config.toml
n_layer = 13
d_model = 192
head_dim = 64
norm = "rmsnorm"
norm_place = "pre"
norm_eps = 1e-06
qk_norm = true
attn_scale = 0.125
init_std_up = 0.0255
warmup_steps = 21
decay_shape = "linear"
Each number is 500 + 50 x the weight over its row's rms, rounded and kept within 0 to 999. Layers, rows and columns count from 0. Numbers have three digits each. The size before them is the row's rms in percent of the matrix's.

# layer 2 attention key, 192x192, rms 0.167, rows 89-131, columns 0-63
096:478551379449577535432532523465498506483539544546507481514429475455482548470475489533477441420536539522460478370503507433474498487483582454475483490582551553551478480427451492525525524458505425
094:426438575567506484515482491424530420549431453514536550554557496478494527592478505458512409576543549495452584523484462498446595529533622523594463496568426499542553486482551478532496558577503521
098:505551483470498519512486541498487515482584530540477588440456579511440527571438409540550478555498533508521513474583510395528501461576515518450460524522494481506526481511475483484548481451498523
094:523513462565505549533527535456444503543536560413467397438485463549554438528589459517512465387528523503471461509508594499509520473562462468635525460438527531535501492447387457478450442491541504
101:544572505442540498477492455589549465538429473551491509493501514432487470503481372364413519509471467490479456524573412521582537502512475527463358500505505489511565492511526428574532469473417513
090:418581508472431574477478389421399562528448458411524542514484537471467414496465524351474579551493486388527516398569438469457439522419458475445446465485485547537416493525544549485495480475538529
095:431484586466382488498470565501453541510455394473466523460494538499564595472597505509487537506461544523524426404588457594493411481470471522483576444500526424470572493382504393511465567517493501
101:498545422368518479528498471413539476576607485492562550546547538404568542528468555436457500535518541395541507458531449477486469551466456442504473425570423433506584571504496502488592541541549560
093:444488493484507524554450577505521528592549459416498460583562566505452596439559455521552447484515435507420612548496438558549399539574507513465505509496482568542483443378494523440505440398431423
095:443489475478518380482535462515508489448637527611499516495467463442525516471464530491535498412472402489518512484501475631493453498597443465429566466484558459520461460479452587518431445466505472
097:519447457401487562499452482484521462499548541472482515531467421452536522526431553643493451569490511534471494511479483571488564549514628579511522359555475586456453473539442488460487551405415491
095:472520474493614495473478523461556452381628390525490456489428312455457483475511483585551495506525499597521539548502561508519483516522474517495530551456565453504451601575535504452466510536502554
106:471506593553439496541587384468412594493461567479549380470541500497469498461524504551481578491517458478549486435507510498545487500496525565470532523491467511471528489405448516545494401456556499
094:435460494523421393573466426555521513447542478492466561364490570517522543550409532433503510488517454467584498509581447602478515466516527566420445487463488521540496498454545439524412483466547522
094:516576461476529484434457444483492497508514445496612487547613507545494516511526440515503416469485484369584496540591512484379515444497502471498543575494590473503444481516509458508567471480492445
098:388480521515418483539499479461576470434495553519567525463554474426471409526524554386530496551427429455435487499468552485564466433494407441488483452445502453535451599526468531449502568562509507
097:462449472463446635437510534495541551538449509518563503566542520542576549511540449379447485493481505396476505514403538479481440408375408443416534503516513504441504496570465428455542431548594449
090:497486512485519469465446458420580463530504432617513482491484495418627463469465494557514457516486574491451489410504452565482453443492534458469493461567531426549455592492526530450556557528534481
099:515463520424480526567401455421494425475495513555476442501526437498565396498538513556487456453381586461512435526502533343509378468482524451529465504467505521493557445473456590538536588542457492
093:534479596571538457520510543520556538469461495442484520565545452546495468457528456421566559503461542470505537425530507449474414509426476543376456540396533542575489536447503484507518487386488541
102:505475465499533421576493483548437594434511478486487471563475469536539445574431507490563544444424455502420516513461526577473506464528461560467515438637496489542497509478512460522527516507488520
095:444488524533442496452469511544563523538447446492440551599508507481495473602497459446433542488378552502513495427474464573533401416535500521452540438519529505541384533477457504488529449450413558
096:454590501373523503514449564567486429573491554552418472533500490528521505556383519527459565487555451510480402500473498528492491534485452583483445501571480462507567465395511459517457486494449528
105:490415421485463402499512432512413504478570483508473510479470512491490493490468557535485453481574619483461611485584454566586546583454516505550501453486483381522496503474580539512477546447555462
106:594519587456509525494440483484490433502493507468521422477503553515446466545518473511519402512506526443518489575492396537445543576549507464562467492535469575535483521480590588573460490423594535
089:390484529452543534518530452428566464526456532508494519556479464515479457509538454507421479516465471462567486562553509413479447422431510495580524471558524492446485509507482587439519474572545536
101:453503478513401568540539491479487434483561460449522560530575529550552506410444558504427565501509374503513385545487483592507420509479527451414568458546427466606545586459531514464417513384504521
105:490456394527514496520554539492436517502568502567520530522488500446479581433471509512395445536494483454434592478476470500495441487507541577605535488445487419448446519554419524527489516571496502
094:476468450418502505517442445457467488461468493552546519484530471576457551544461488403483533531560426472409453451605481513504441462512444493379565555518462550497502562480491575468545453574453536
100:477453563452481452489534458494483565622553524547461495403457529460552564464477464467525397617598501514455514576540477527626546563455601474545522511499475500505653512535438498528540470463501440
093:525469502521503514497463525548534554543501448532486564430524500478494435514505423393497492608646449455622511512554509475564465445494496442486484518520538432528509589484578368512588507486461536
100:477502545417394524552443501461553471494542427424520426424559484488481440458552530475440499511527479577434534546507461533510495544546433455443544490465442510560495512488458481442591490595445423
136:431520462484445535389461602478627463514536471556508491513497525499545580533529449530484488498488601521470519485466394438461524419416436445592480420553496564475503479474454490516478600460510429
096:551449482509597503524465520565511666592495494563440495559494591510455495470498423476449464433461449569533568523582518487498557543557472535523457492507486507587432634508501525450453487463552508
106:493521431476518395429477490554422438445529466495579505512537490504445465523403492558454437422501469541493604486409524485454457521470571468477541463523450495461468542578475552510428466503509453
098:461520507447507522463476452439409468495419542509620385533523484505560467488564526497508441500450513507474430534444500480530541500398456493420542553524554480501500538503455412547430514459522542
108:551495621526504457500485481466538557420441507428586498568462578508431548462509578506478524558491544506464532474452452483474421503524505506506470544493446437478463589598502490473542416498505563
097:530537463442554436490462484523465452429422478485552528522444503448449451427515592537483411458491505516470514573451468500529522529433483487614530437471564536532502540456578499422438439531361577
102:482524481590455472578470477511482506485564509484504543540538432510411481457462503539541438528525566531407524485474427499498596439501569538473437465394550426610555434450513520492555531475475534
074:569534535558532498456460408433501526494527512494494527417496487552467507468431471482560563514537550462529504521598466502487553427515518563490507461415424531485521524460546497446466499378509541
107:485515491495583554515549539421479627502483507635502525438395595489527520495503404487436437506573535482434540439562487480514543491409477550577609401614527529522483482513511438523504563504515442
079:549538516443605511551543456415545615418411499493477405496432526462506512449550426552479391539518478541543473536534579521510419462490494450454467514429527457468472469565517558518512516548522494
092:464368379501471423366534489474571526513500444539474490433492435502570492479464489379490479485502569558550540448551431519512491580403526565536465510495541403502614559450561468515536578503492492
# layer 2 attention query, 192x192, rms 0.175, rows 90-132, columns 0-63
097:510570488504498556574583508561463485490431581517400490508449514457528470576393466487513408507547512540445453481465423490486454562446403473560466510528487563509524498453394448451497607456480507
099:386458498579469487543478495431475557520469505391475504594576479514471493524442462468463482476547430545509513383471463585591601539423464617583535524406516532518418450472574566453423430419513440
105:454498465450483525486440509455584382452489478575575568477448456525464515471495529576506497495566574491443472523373466587553443513508513451583582441531438574467533546549519484454434548515490504
092:585480432524466479453514560441495510506521575433401458513571559541545575504543481515534493489507512500490438552518491528506458440472588495537477499460362587483560562488444539540504427584526503
129:461534549527475582484480532578493479527517532465490496529470461462514548399495540498516459507465548503514509501496554426427457550646521468439517576523497512462606511457597532439600579433462474
093:536546398563510476511488483504444506463561483522560510610466547417479469494573390496503538470554522544438545564444510518452527510564473436515494507576412471504569425551412485476519525594495446
096:502537498398584411493490500464495478523358517462528436611505555442471487519515506534474506467574572536565450371442463444481404508469527523478555455480476467448506590495585532474471575481533448
095:548512539526582459393551482473513513503505446512492530526430488493527425518508512532494464485449452481429439423553647553419525501552430462545462441395498464508520357564535574483475429524519531
099:476455448464550440453541538435517560524510412494545483522570521497510512470488493508563510588450501519549458537405514416509463500415554476570440586496477424527499454449530497497434535529562520
100:476578535470522488449487458482584529514393454557506494488478507516647523479544525410433468576597507569553509502516541466536520507514520475491424572458413407520461552526506455473438474491513476
115:504487502445580441393319487495523448524467524504543478464513493567488493478516544511518512494526477460497539516527444514555443490486593500549501430425480496495451597542471491452463417457492558
091:487503440498482467475533519537520447481520516542561582599529443574581505501512506513537515453428477481508484460562497496515560527602518407546623550482517534413525466515514468475481575475520575
091:578462438568534401515491429496396503454506532554487441441576518450539471546519442556506498439583425539524485494495519497512519375504500581551340468537499530467424483476438438512452437545532556
094:512471478526536444489438498554484533496455486585513402596438501536442383498476474443513464529483483491496578505409517427523518534520417523586527472470543614530532483515508421522422551475509534
098:477527501595545528562478541445419591516452471463579560561473487512481436565468484548525417415464448530532497501529387533492473574528603573452431458425536500578563548597442466608480514522471513
098:598535416474495418533504463490546487515504513595467429506516424530443466500497579521456508436463463427563447512485417469455422550552482451519504480519491497570461509529556525565414482442546518
097:583495558522522501512537505556537489450603567499529438568609435522485500533546516357569465545549434441531487506550412563532518470469442496503497467539487606587479469421526512542501470512468552
102:472503435467520541497548573455506509495519524482534477468533450397402494563592541542567482512466450510413359395444520566556526525495510593517597509538471458504467520436451462448420413419481550
095:465570446540515529487515552478429472488509453567477542482476412476524504465574470496505495430524558461539507546496528563479485474554470514381581462444482451518411511537464522502538563497509533
103:483501525481468563538397521580426506523438557513447568453451480490455350432554456443456472583603478638533493553606494491469499399566590523514513442516500518507599540498552410494526542460539514
096:531553568525435405552537440583465480427477584427435524495515429458553457506474450532475457550578485440554475613526563616488407496576482554511579508418469491522569526482474496486482607531518528
093:457502479516566477545547507494454460525537436462409445515501499430471514495558498491482565453469536497484553551507496530478598454503529435538481492470521486444432560527476385555592529453617494
096:479453448547481445592436474513490542558498556507535362418532513581477578453502540547567512555445562475563500501480571521478507553554602564571449462512540464557503567410541488492468545508535517
102:508429439571542405557455536538469466509449452613455445478502464485529555484431528577508488440471421527521537449611666494599478543428559516546589453544487495483401526531494481525441518400494505
107:537437428469569495504605455404488561537483558512539436556475469428506555551511455485547512580361608522568549504505498506436456504492532529498526524577518490453496548506454461468542428440502586
100:548505502470544524549501462516496500533456442412482558507430438475485557441523462573480538352555472445545470574478485536401433459552447477468569474459388432489502427436433558454548547434402564
097:546492554489498523520512458525542450518589482524497482464621470435482481611455526479454512561430579476476463500494469470585510516472594502540489485596561408474483544440443467664463506502427380
095:538597504594465552502538603553427465546489474474502491503506475507564531509522476500527498489513542429607445458364465503511422399507515509501494526441599507487449581569402544502491495555465531
095:498547517424592567569429432476517481420493497558476375425525496510502523533463581515480523517530538466516499502448344488445482560467565516549475549402498551550505470531563529465442493495536511
098:404544477521522513524511502475573450465505572503391563582469548466510558511510536493506578507541613447500489616528549496442547493501535479574492456502330575441554527527457549479474462443506523
102:540517470492638480429483474573400468491494457518467506502474509488521541523475524516583505566429560509479402436557531526508497493428443513597465533470558560436501457587486497502477421430522468
124:493494463494460538471453440509488523467483536489515433533549464473486513511442512441580490545528504509546529490495436600486473497492546474516571429457518474580478444418491494502455434407489509
104:489423528509541427478450570419522425341465544515586542540511416533474493521432549507640442452563519598563589515496567474570524461474562502525540492521587434476493566450500479488443512506511453
094:550482465493454471495405483399581494510517558548484498563499408427594477534527547482541465519469469511595498444496430476493465493524596483487443526561552585446498434537472525554495413491464488
099:542511438430451523444423504392556505548444400530494500563551458522516515457478569518503378526436437502408511448539508512448550480521464467522507549594542487531517539527504483450492504570545568
112:419545525474385575529515459515498584523509482493471415489469481512561517620528393361554575422401494536435428432557568448551439489459484523426458496464545609459536424484383448559492528485452476
096:597467474449510527582552475549499533414561529421545465453454416510453498498553492560497467484599445476484482472534633498503535533502534457486484555403483459465571453474522465452467469488540569
101:546425548530531476505483601530450450470534542488507437397557524472556505454550482483545450566469513418500482574547545536367510527460525507584470410507466536502556548464609445483418498464505488
166:532544485533464615531575431484508592592491474446439576460422521427538441438526465490480551564503495550451467520472568421478515507514489571509511552580511449513492442566509447456549560592520465
168:539581533529445512519548507502484565544514437458382527440394434477609459422566489509497498525515467487508558434523629411533516464499423555449511506697526558508562404505452501555622493528522522
079:498468453602519509460434547499414368533397541452540606481595479497543590526529654509570521528515451489475457534479545456534523431510607545437488472574430597485555432452576547423516516465510459
081:422492517512531542551443550434559614493472456462618528499489474515444456510475510451563473491413583558441492520542536430479396576442527444498574419383489438625473572569597495451471557565439517
084:511555503531526523543473552463521486507579427556501538481373531449523428368482355452507497519530451482521511532516560486521546484594490529470568531568515419445491505524471470554502434482429434
# layer 2 attention value, 192x192, rms 0.139, rows 64-127, columns 0-63
103:465576543532580480537465501429489517479511492577620403552536509552533621545495451541447503480514431469525381573467476643531495483476515542505483448516512432502568510482497587539517516444505357
098:536529464537556501482457430430396508467529423544469494433439488433469514546464471499455466508504505534470502579507507425606435517450513473509410554526514383457512433534413523420459551556634433
094:506448549538496543569492514465388462484451542575418521487426515555437527442456520450493517394529459512560528452471530463480517471466439477426408489452447555513478563519447498580498517543534542
102:503484483563404510427492487493477582516534576392471558479483420457519467425451544549534497522568514511548534536502510540466561408479519439398411538454594574444565570494556427481512496443610470
097:514507529460560508519532491558527435501467629444361502439478470525482553537419494492386454531501445459421534449511535483308482531505461557527575453513493540391519408480502475445529561439498485
098:501483470588519554534522561497612501493489580495395534513434518505519513479397505519414479515526501492462443537599541488499527468531541508530545428505519462544495512523462500500526567499545504
087:507562582536458480407601567498461569524418546550546525489508542619509496519535462553465504519546557439483553539475487407441422602467482520534485545545490440508480499436399435465537557473455421
099:465510510484590497546514508582548478444539476501507526432528531539467542571520476516524473504528591520432417537470479446516524481524542444572539505485560493528428613567516580417517559520483522
099:496442532447667553512567498514560506470550554418402532587541597524502567573474520473541486455544611520532571501531460556460574502434499425480613576544575587531527479479500599507512426551493450
090:510503508547623471514469498462426577425471446517552520522506501470442404447422462469580483563505574497528423418537553493520414504450466508539511472480546472446467431490489474567508571572488481
106:446466544478405511547593531516405596527498489462460459500550454572506568508426484507523463428409553522435459459443458445509519508495542508446503482527490489547506481515438472573493520581491539
098:540387554436549479527392484432515439519514457617549454486533496493444493510618452505528481511551486560465598547482501542533497520560438614563490546414511472558465601449497393516470468525451503
090:535420439546461521462464466527510359466571449545520424521519532436506589508409546563476526521454500552520454499459509487530480566516461523491516606465524395599522521510510456511585393496483594
096:425459552477487554492530445597502522537518564486543583489427541413461497444523524478554428434561512499467549517471508496571604548440485559577527562528475511484553437597497495497485558509541556
097:489479512458560533502485553520471535519422519594433517463533556489535568582555582552528559506441399553567496514553527497557542497471444475600421470448384467424489517592482496537483538449464568
104:432431500504467552506444387615442452528560516549468534465505466495477549466442454449513527430512508499523494436534655435393553457403432515473434486432496511524582474420608489534540633446437549
094:437557465560507502547583563522528500437508524509459460427512475517554481364504512522570440539530564568495465486534446528550509486401473479631513521501571488482539430546433569564499528594486462
084:479400469460563513511512517373498513559536544455466455505408492470532547449415455432455540554456502509437446428494491465500511536512527525450398535478439494368476450489572636566511456524553580
092:456476561530472536582408476460480478449528526518416468485480472516448578542583510470483503459534484445433453495517492502590570484478500549486551537394483460537497465420547586513364556573470538
096:502514508530420534496488499565430541464513436505414432442532476581451562522528481365451546455547546550542566535479456481482455417497455529578478536527575593509511490476540506398473447481611509
097:463538543486500518497458414527488452474462455459501429422592477440544483518555545454501568499565525526531502578541472570377458516487495467514452565496537418491488547570535481484534613575578666
088:405492488503507570519552455463423541473517473570513469503434528476480551519538550465465433455483513512520510541518656545522522447541515537567482503395488610623569547471474414445538553453478519
101:467503558422524438465537507440463508456412523515483434452491532526562511532500448420381529469485606541535467461510444539516538481532550467579519483452482512455477424464445534489529470537474404
091:478538559460458606362522430505544460518518470543514426490521465543531504578556508465470510563472473452537488484622414365535519442500439501538536480559346582489580497603457586557463528461481558
088:458472474523518432549563557495503458414448513527494495452505441540398509478566412478560528521493465506458595532481457510450495526501500564505496473560457546499406464477554532413516455490592508
104:467485367510556499410550576483494463512463480451550478493433515535534428509393474449428554446527549479539472416515490406485472440559585495487540523446437541484511443524550489594484365532485512
092:513495517458568488474532548541495422474442523521533585530459427460496452526410482542643512595566444584541449456413426625485471518433565498426559468518530427511529548489507586579549473546492514
097:445415519495519424430444414476518475648491418389462455540516512415519545574536498572557460507560477576513476558415509522484519455530552430467496560504600536513496474547456517576518436532534615
097:443606461486504454464541491538413469541546490522469455623492516472528445528559545551518589539486434572510450535483535614565437449515433549476516526505473456603471551569499437508498462458494600
093:464584404624506524536552475520538515514542519442542475551527467460455399651491463458480514534482555483569481417539441509531551518451557437532541492521509467430441544497499534536455570458420488
099:535423487505439551491463553421399445459496535492505503408470504462448487565422415480494464536538525589463531451464608444593477477545515438519498603560460518477475476519458497515485433497616483
096:532569601543527439530442508530408468494492577585546516519450571502597523596514501520526525524418437447569454570463537445486440577483594448562499517523542465467471492502506524547528528544573541
092:469425577466525407576489483430561548554434475445526492574552453321533450530499586431495509587531506504538438492556413458462481454441590449498456459480511461533547462519504436413495549504411427
091:473544548406484468426442445490525455563489412515495464592547533624422525521603439485514465540569541491539453540573516547452491572481490504457502458444474509516436507485602464521430512526500499
102:496465449500567419499544496503446597511411489507477444516512486519527456531516514448519422630510496567518487406491531498555646543564560448421416508478431575454432464545460497381510539482533475
091:546454428470590447423412459421504608499503464505509408448481505502523481479474539539497494538517569527536482444629502443518537491513473520427504468463567526543545475554511497492449369483388521
096:441427543488535396439396492470474471530506520465464509500561497508581441437440498554521473549523586455454515517581541545506614541577455518545533420540471437518489525503475420517513428499573533
097:476415458519585421562586448451520543419613512475474479484499492411513440448497501504594440633380474516538423511443457516633518465557497476465486614528500489528485451469433356512569498494518450
101:501487453414511446491485558458501489474460506498540462551542542550511471445443480588426495532537451506605477569551512478523529478519529484492502442485505416473448493556494510471539510625498434
093:551521524566453463511503528465609536454536468513500469469519452501524516426574482519576500443469496484498458596440551540486531561561533590525399539389455455430512440485493477475540507582423415
094:558522522458530501440478460598477495492513525523559506536452464417508455500307473524592494506520419508446451466436499480488542436504537483458496433460480547503447619519430445545445613483498651
103:489494464459446405552478508448531424514556417502493529497588515503542509484409484423535602577489509461482628417479461622473418466562573440576446453489531440563505508502511530537492399522416480
103:489541503511510448452477380544462511500397527458536460480550552460491543497484515522470542462442614514558433420505509531469484529534506407532546519518476389485479424495534457444467523502421503
097:486415460510472406478522426510560505563493469468425399562529463525581527462542520587530533456533526499423540453513534560511414461488502503426529554593538541430430509548512457521463506466492502
096:478509467535460537436490550464469499531440519551363471535555387545492438501435435499455540493561540553478536573523510512480517589564455483531482368494513436409467528512551397512553483527570504
107:467653499570576424487443464465503475439535614535507461551519459510453538548509599494578467580554469568454463576484539489551549587507484512462478423508613506457543460624555518423461543520497479
091:494486517599463448500549434571516489524473470414456494473498408473495489461541555512567503545445537471484526446519487466481462451465490354520498463561540465477607497392515549522498524464497592
104:460447520558532522468511600352535492511540489486505571514461525506440507495517467604548421500533442532484493427461483474541515503497513472498522488522503522480469537575499535487527458473532520
096:540553488529482537484543486495498494419559550459484417468531451503507572467488448576495455449459523519523440399579594526440505446471529477442527521526469436431531452549513423537515534518508537
094:540419529465525499585477511395539473484514546484585450540453519510553385526549417492474473485472517481474493480386574519514545496496551512504519453486488447521529530459432390483470546535479523
098:501573507531495572521536454506413470507487482454447556526515529420539594427460553596478501548498436453543514336481409444446592539483535503501499569503510498503452409544523603611474510461460408
093:520555478403401502583585403588502477499524435451514518419455461526538453538533466555520493475452420543437520407481578471527586501418486592419477442455582550525435423508435501528398557462544471
095:504444511469499456512514527561572483627614489507493453555517520653570475522548489499515541554570450473400522457483494558558484576500385433438482441509604485574447550580524565458577469568528515
097:544482405453552419460501523547485520476558518508610438478602489517445461520465429525545508500506490431474438526533396550519537528513448571462548450531443496537549446582459472516495439523533496
101:464435525466549507509560467474446552424444497511528463479458512484433487512446472530488585465452552446439418537471538476410564550519567515494529464502467577421474463538543564413462517500482421
101:467417607459460453543574538449547505524599500433414463562537535501466421489457499434495570459562522495448512508542532540446512521436553449411462437478468437441516517492494476439562548530439431
092:452494464463537541516547487469518457441487553458428527556546455483481471515553509506550456506449573515402496480405563462520470444582430535518579509578488533531548508524484459419489510539541452
095:457584516544501530575409462497516450452512555548493468528587550406413473515496506496483533453630505433487460466531466523500482481550448478518534538457439540561488481506493511493539434525510503
097:590548435574597488427555478502539536493504554356481481427440440534525499501439452437517542470404390548452532481517485491553564555523486533462570514541506661545522528432543472592458515522462494
086:521503477530516447514471487477418534457485449522532513488539516478608400515582505450552452536531474611499467497564491479511519478424490582572481539547522490499564537462479445560581416500435543
099:494555466540564511600505604485497499493567501486434514541453565553510418555459519558473435512467462499482509435481477516512444450556510513521378547524468481450493420562442417498430515401395537
098:474502537528425494542516532568492456423427546489457507447518444414417588425464522599425490515432564543483506533518494504515548532443384403539476434488605523553461571488590551539522543486393529
100:482413337491589428515509470433577437410467534563483535529538460534538547526555495458547464466482463394512502441486459560565508363596440555567475501540325472563504459506455516506472474502573490
102:533493465438504500451493516449570625471547497425527539471503381521539444520569534531538473477561366438519495497551576508599449561530538498515547503532477578419515347558480524537520529507466490
# layer 2 attention output (transposed), 192x192, rms 0.119, rows 64-127, columns 0-63
096:488498456467475525573474522494500449523428547502528568560524567450519381478411472511524442529541490548556476529507520435571437578531414515555466478487463622480441529440532511386436470486486417
100:530488447451473384489553454545528541499469490492503419459457542472383460422474580465503475540534484413494422511442490530468421504541504450512431544463445507547483534493510548493427481509483553
093:491413486529497430585457501503602523563492446557531559500464515432523424485518540524456584473542521470531500464530527480514535513520544443496576511537439443475532609532481481465523591431513562
093:427423368532514523596478412510453506484588493561524471443452444483466442475461477528556405480504539413457534462494389508440550432567543548540480549500399477517564426430466587548465443546417450
090:538406522571572389395448514514542509509542563542545613561506454409513490538513514439539534433466599492478566570553587471595498482551421546495429551436510479512494556615453481460503475533500485
100:453418536460436530487494456475428518528444440504535474506419490526507563546529464550552506474445543563514538535523408529499457398455418548470594573466502558469501547490418540453489391532496498
085:527545397436563535508450623544516509632516529557472491398556464492433512631457462518502425520516506522516488477506492551502464442491394425536447513459482441460525548464524583446510510505533463
095:535411513480501466498509419397495494559452489557478476492557450440445454509493429498526597562495516545418494618562536430595547521484535497486536460505619544554542497510583456465571480543565539
093:491560464445425512587464457477493521538466484560548515532408483548504519410495445468505476538554508549453477402572420532546546467420521517471453485522587395509487472468528505583491498485485454
093:483544453556530372537550505489591499492561465436539513477557584506500487502480583501433512486453509460418515528520581507508480557528544481566451503475554479454531572510524564467498470464514579
104:544530422490471485430382493521532444583508428490503496490477477510521517500607556452526449556521449546454542474429456482564418450530436516490496475527564497527532470577460458497474416362436486
091:505515469553424516464678482471533502442590512521530442409492483392537510481540509552513594581485541544541456552538505467565506444375606481496467429500510591479496552535581479533492508473548497
099:534565592473408512389550456573498439529588516526516497419472404535541484446517490464550523488595446459515484488530524530566434386502461408576587466483597531527550570488486466405425513515560501
087:517471498542459538545427517473549558493476440504470517466600521413530475532567337485479516533506512536494455497548565482441513432560465542364445531492471455538669458570453510549466493448445482
094:562580552448466445513545545472433539513432584484453431494417471488491511442556470452414469506562504451521559494569531442377539476539556447483602489455464444485474544464498572544556431445459413
103:595472527471547508553540597530610568535523542551489467616483564519487485526578494551489500558556500470446529509528541513498490516541523485521367456515433455470479440558465427593477499572572502
087:475450516450478496523478543469503555495404461432537559501489469466501534544588561472463536538569517495399571582496454456536584463530563515531482497368491381448574498478562518520531428417543461
091:549473475531430501501514440517497463472506450575553416584504493472455482516663468474498497488557520398465668414517561466415497539574505517602543529523425561484500472550437453489545489545554520
098:502524573494523503533561338572535551477455570391524368510443542480514438460537485507482476565442539593495600518513425514518486544488527464545419514560573461483477471549499482561503540519569497
100:478499466540464575566529571469533462591479501478516507493402524458484492487417446469553579540430510486433562528446518544590492534644494556469480485491472545479530474565447623539601453487494442
096:574480458543458464520452549404518475526459550403396529399461592453443583516434487551461482515446490428556471555541401456495482550593479527519537560515539475456512521480487547516591609484494449
091:475488479484478536514500408516552524541493455624439588479541454488419538427444524517547486589546394609520489450536484471524410527466512572366487478451489515488547436585382543496550493509493641
092:533483523545490472518558555489435528537552436432514498526425463478533466445452515445517532437600499540518448477479563537503501511462506533523507472564580469544496507498432439461539571426479494
088:500486576437511502501563526488535524532540513424562505523554507454503541451486414526534501546529412457503478488439521634554470588536497553470500450527506413568457494576450487486578505501515505
088:495451481583501489508586492490512479479519516484514442458634533434488568568532483426527462525493518533452444474552369487572511475548481428431489536489529534497509490499472516515483467454434422
105:497437517593457563397506655405535570543584442508505456579507524561484460459517500527496518448497530592475432506438548498521555575619516491571569468475461465390475524510476523462420580424512443
093:472451470536466503537431522481511512518552569589563508605526609581564422446536445512438455556407446564535485493511468450544529558475457444550475517478501600505549599470543390447426493544444584
098:546457499528489599516487495520517484411475417544411560479464552475524622438520473502509465540557492439563487518541494478470510451403418541521574504577488483517548494415509456492482541468537451
093:476493487494503527477472451509547573580489531504417627467453516640529480483511561581521503444480423457562504407492384468519535492359499502454564520481503502474472466462551555517476464595531469
088:538444482445589514440576579535528522535436480469520535521498514503425488498537454555552445598443495462397478573503533492461466531534554619550492441495516496451396474523515576445508488544520514
095:522515528451597563434508558496473485560484319595517494485496489456423422479479616501516585538474424409458416522426487428493477493494460578453455613478498501494618453503547492461437466539575558
103:503535628533554431490499473467393488504449458548398476415499437504500529519491577490475544536455529469525435389483604476514493556483473569572431552464550562485459512479438494501489549503500518
092:564485456514564548496400492438511538468585574505436518474453448536427511537469553523480469500446478505492495540483531413483464524502587538419529487570521471533525532541490598456630537495533490
092:487463535499559483497480493560538445377471559440534539438539493492592513451445570504536516521456435493561572493555439561588527481503481525563433442561510407497477575484462557455562532416536500
100:410547498516553499510455449485562546482474454518511597611462433524456428528505485434557454487488466532456439512513490435476496494430479544501597494515544424607550439520400514432606497588476541
097:505592492545402501490578506444512589530551485502567417597462489601544477568539610411453502515528410435448570531451582522452468422476495579529494512558471452455544458503445615462495522443518534
097:595531491527473543541440431497558449476549497442485433503481455501592509527540529575535484446494459497497506498481536488528477456460460434482529540569530415422440537470473452495485381510433420
095:400410457520507473491461472587511502455531431631502524471472466493420537454584496454559505481486438451449557527584545401418494545540522522455460485441530541500463436527501515558451385435436468
097:490548473493522486581485582440527490535572512522453436541442483483454449528489461480429424475495537536419522397597448506464474501558476436541531526538551474518467570452503519451470468503508464
088:625565598567571473554531410511426446424430465437485417457506453482541560518466402640525473528584526517528517511492392463402472454477501453592483508463484499562488489491520564416506501474580497
094:462476539500555556420465495521586575487519401493440544486568462528460388511547462588518516597509500383514493415544549423478452568480390490515470572479525404453504568543514450406466466519481527
099:529540543579452503474491467551550529523602539481472444430536497495530491479533586471536471466485473536391483595519461451472478452419482530472588531591489484510531490547605507473539410410556474
105:596509572458562469547527574473492535487494506547314553503478440470527518568459482436455505533534505423536461488437493499561460525474551550450448599558564444499498437474463447467600497467548518
090:494577488463468485527442479503516517482534496525487600395352559528537473501451479436527501449534531521580609491533452520415487532501532542530475470438544420434493543512526568494426466499489471
099:603466509509554472517549425508542442562530445482622531480518549470445480602475464509497486400397469419415493453480605523514488572452518518447576480472534516488435585582467485421433480562563495
100:526486648481461458532561492503505516540459473430593460409433453474525565474498475474574484458515484387456502482609424516506585500521518629511458501502478488590473492442465506531518446464511546
094:487512475467508446477445524504557544628482500522606546589467501534426488560467458513477444521526552478483459471469501517502485532486484529446463520457500496504504540578445469569504482521529565
099:542454514477481464453467491510536470480525479491487559473574499486555490497473557472419451534456457527433483435500516516388446421443515451622522496483449520509528445410416494504396542503473498
093:428447423531610434502484503493506514532515529589553598548443506450533481448433520489423415456519423514495574577477455401549452523544384577526451496418575437555520465625573446433452503594485560
098:486543502461534436535530521429519531360427444538556400446519612510554415471561578493458494441523525512515439487587467542470539475404493415537453457582567485463496532459460470425576449496454471
098:497426554465570517483463455566503629577440489501513480507522385495560523519525469436317346507506478441460555560454491496554541436493509499507516532492529488471534393430494462502456461557513609
100:556488550519563498500503438590512524490479584466469503533515459540372462462550508481613550580537436464496474524470504537483450435508421490541444526431553527486538399470502457427486491496537591
093:473563547506523481442436480507564461408456537495518462575431539479487470492508585408533533504573504504444439482460469578451543516555490546502509482552508548492504544520567440557475535425565466
088:484456531561508516405474567490477580490397517536554480548561575396441541468572444449497412516502526524517536546440509565593430480537454467547462520448513400481518615401451534470497427475484479
096:496628424545570502519506469497466537473512560401483449518461553416474527527519478494512461537489431569562443492525542421530487455466557455545581450511451520499510546508390490493428559506509488
095:494422457621551537449446366466546533507538501454477442450452506608614521505398505493519501564486520529526521437484459511470533450423540529473510503483558435588490547484533457495481430468586520
091:515546486407465498449417544455561516467440467336427543466545449520594533487435448467570469546524426528519534475541475458543493467470550552518450558470546439453469467552458479539475571448531470
094:604485553461548525452546504492439510469504513492526390529464493496526507452519463526471567525389561465345542483454420427457480451492457487530442467548563437503556414518506453514506591514447531
101:341475497569441574515521596435579602506563454480441525569555563504489439466452488406562414587518567484513508447422508469359544492454590458521514548467531487524470480544541492466511487516441534
087:558507517474530599558446440526471484491486524443530473509461632507554571424459587500531557519521440393521447449440602448450437450585441526495499450404529485482468463478446459429558489404481482
096:476537506487505483553451467544468475580571486444475375605557608469483601443532520544525508455471526547512520510451446482522522530535454425569623531487564552529526478549446438585512513533414470
100:487526524470546478509513447449497558541474596479560513450541485530567541518471499449493577494584478453532476526493457433543491477445517505524499525535441545556476400555488513519480534477461519
106:539473611473427435456499496411515619513502475519499541507541439501374408555545512517526443563428475477488542557485666491514490540420604422391525513593539464435466529567449462520545442527558530
099:394505527508508519559436501547429458496485515479451473578425563434482536441480497527604433457588562491524497496436452508441477470568476502406500424535449540500583562394549510502499517510458521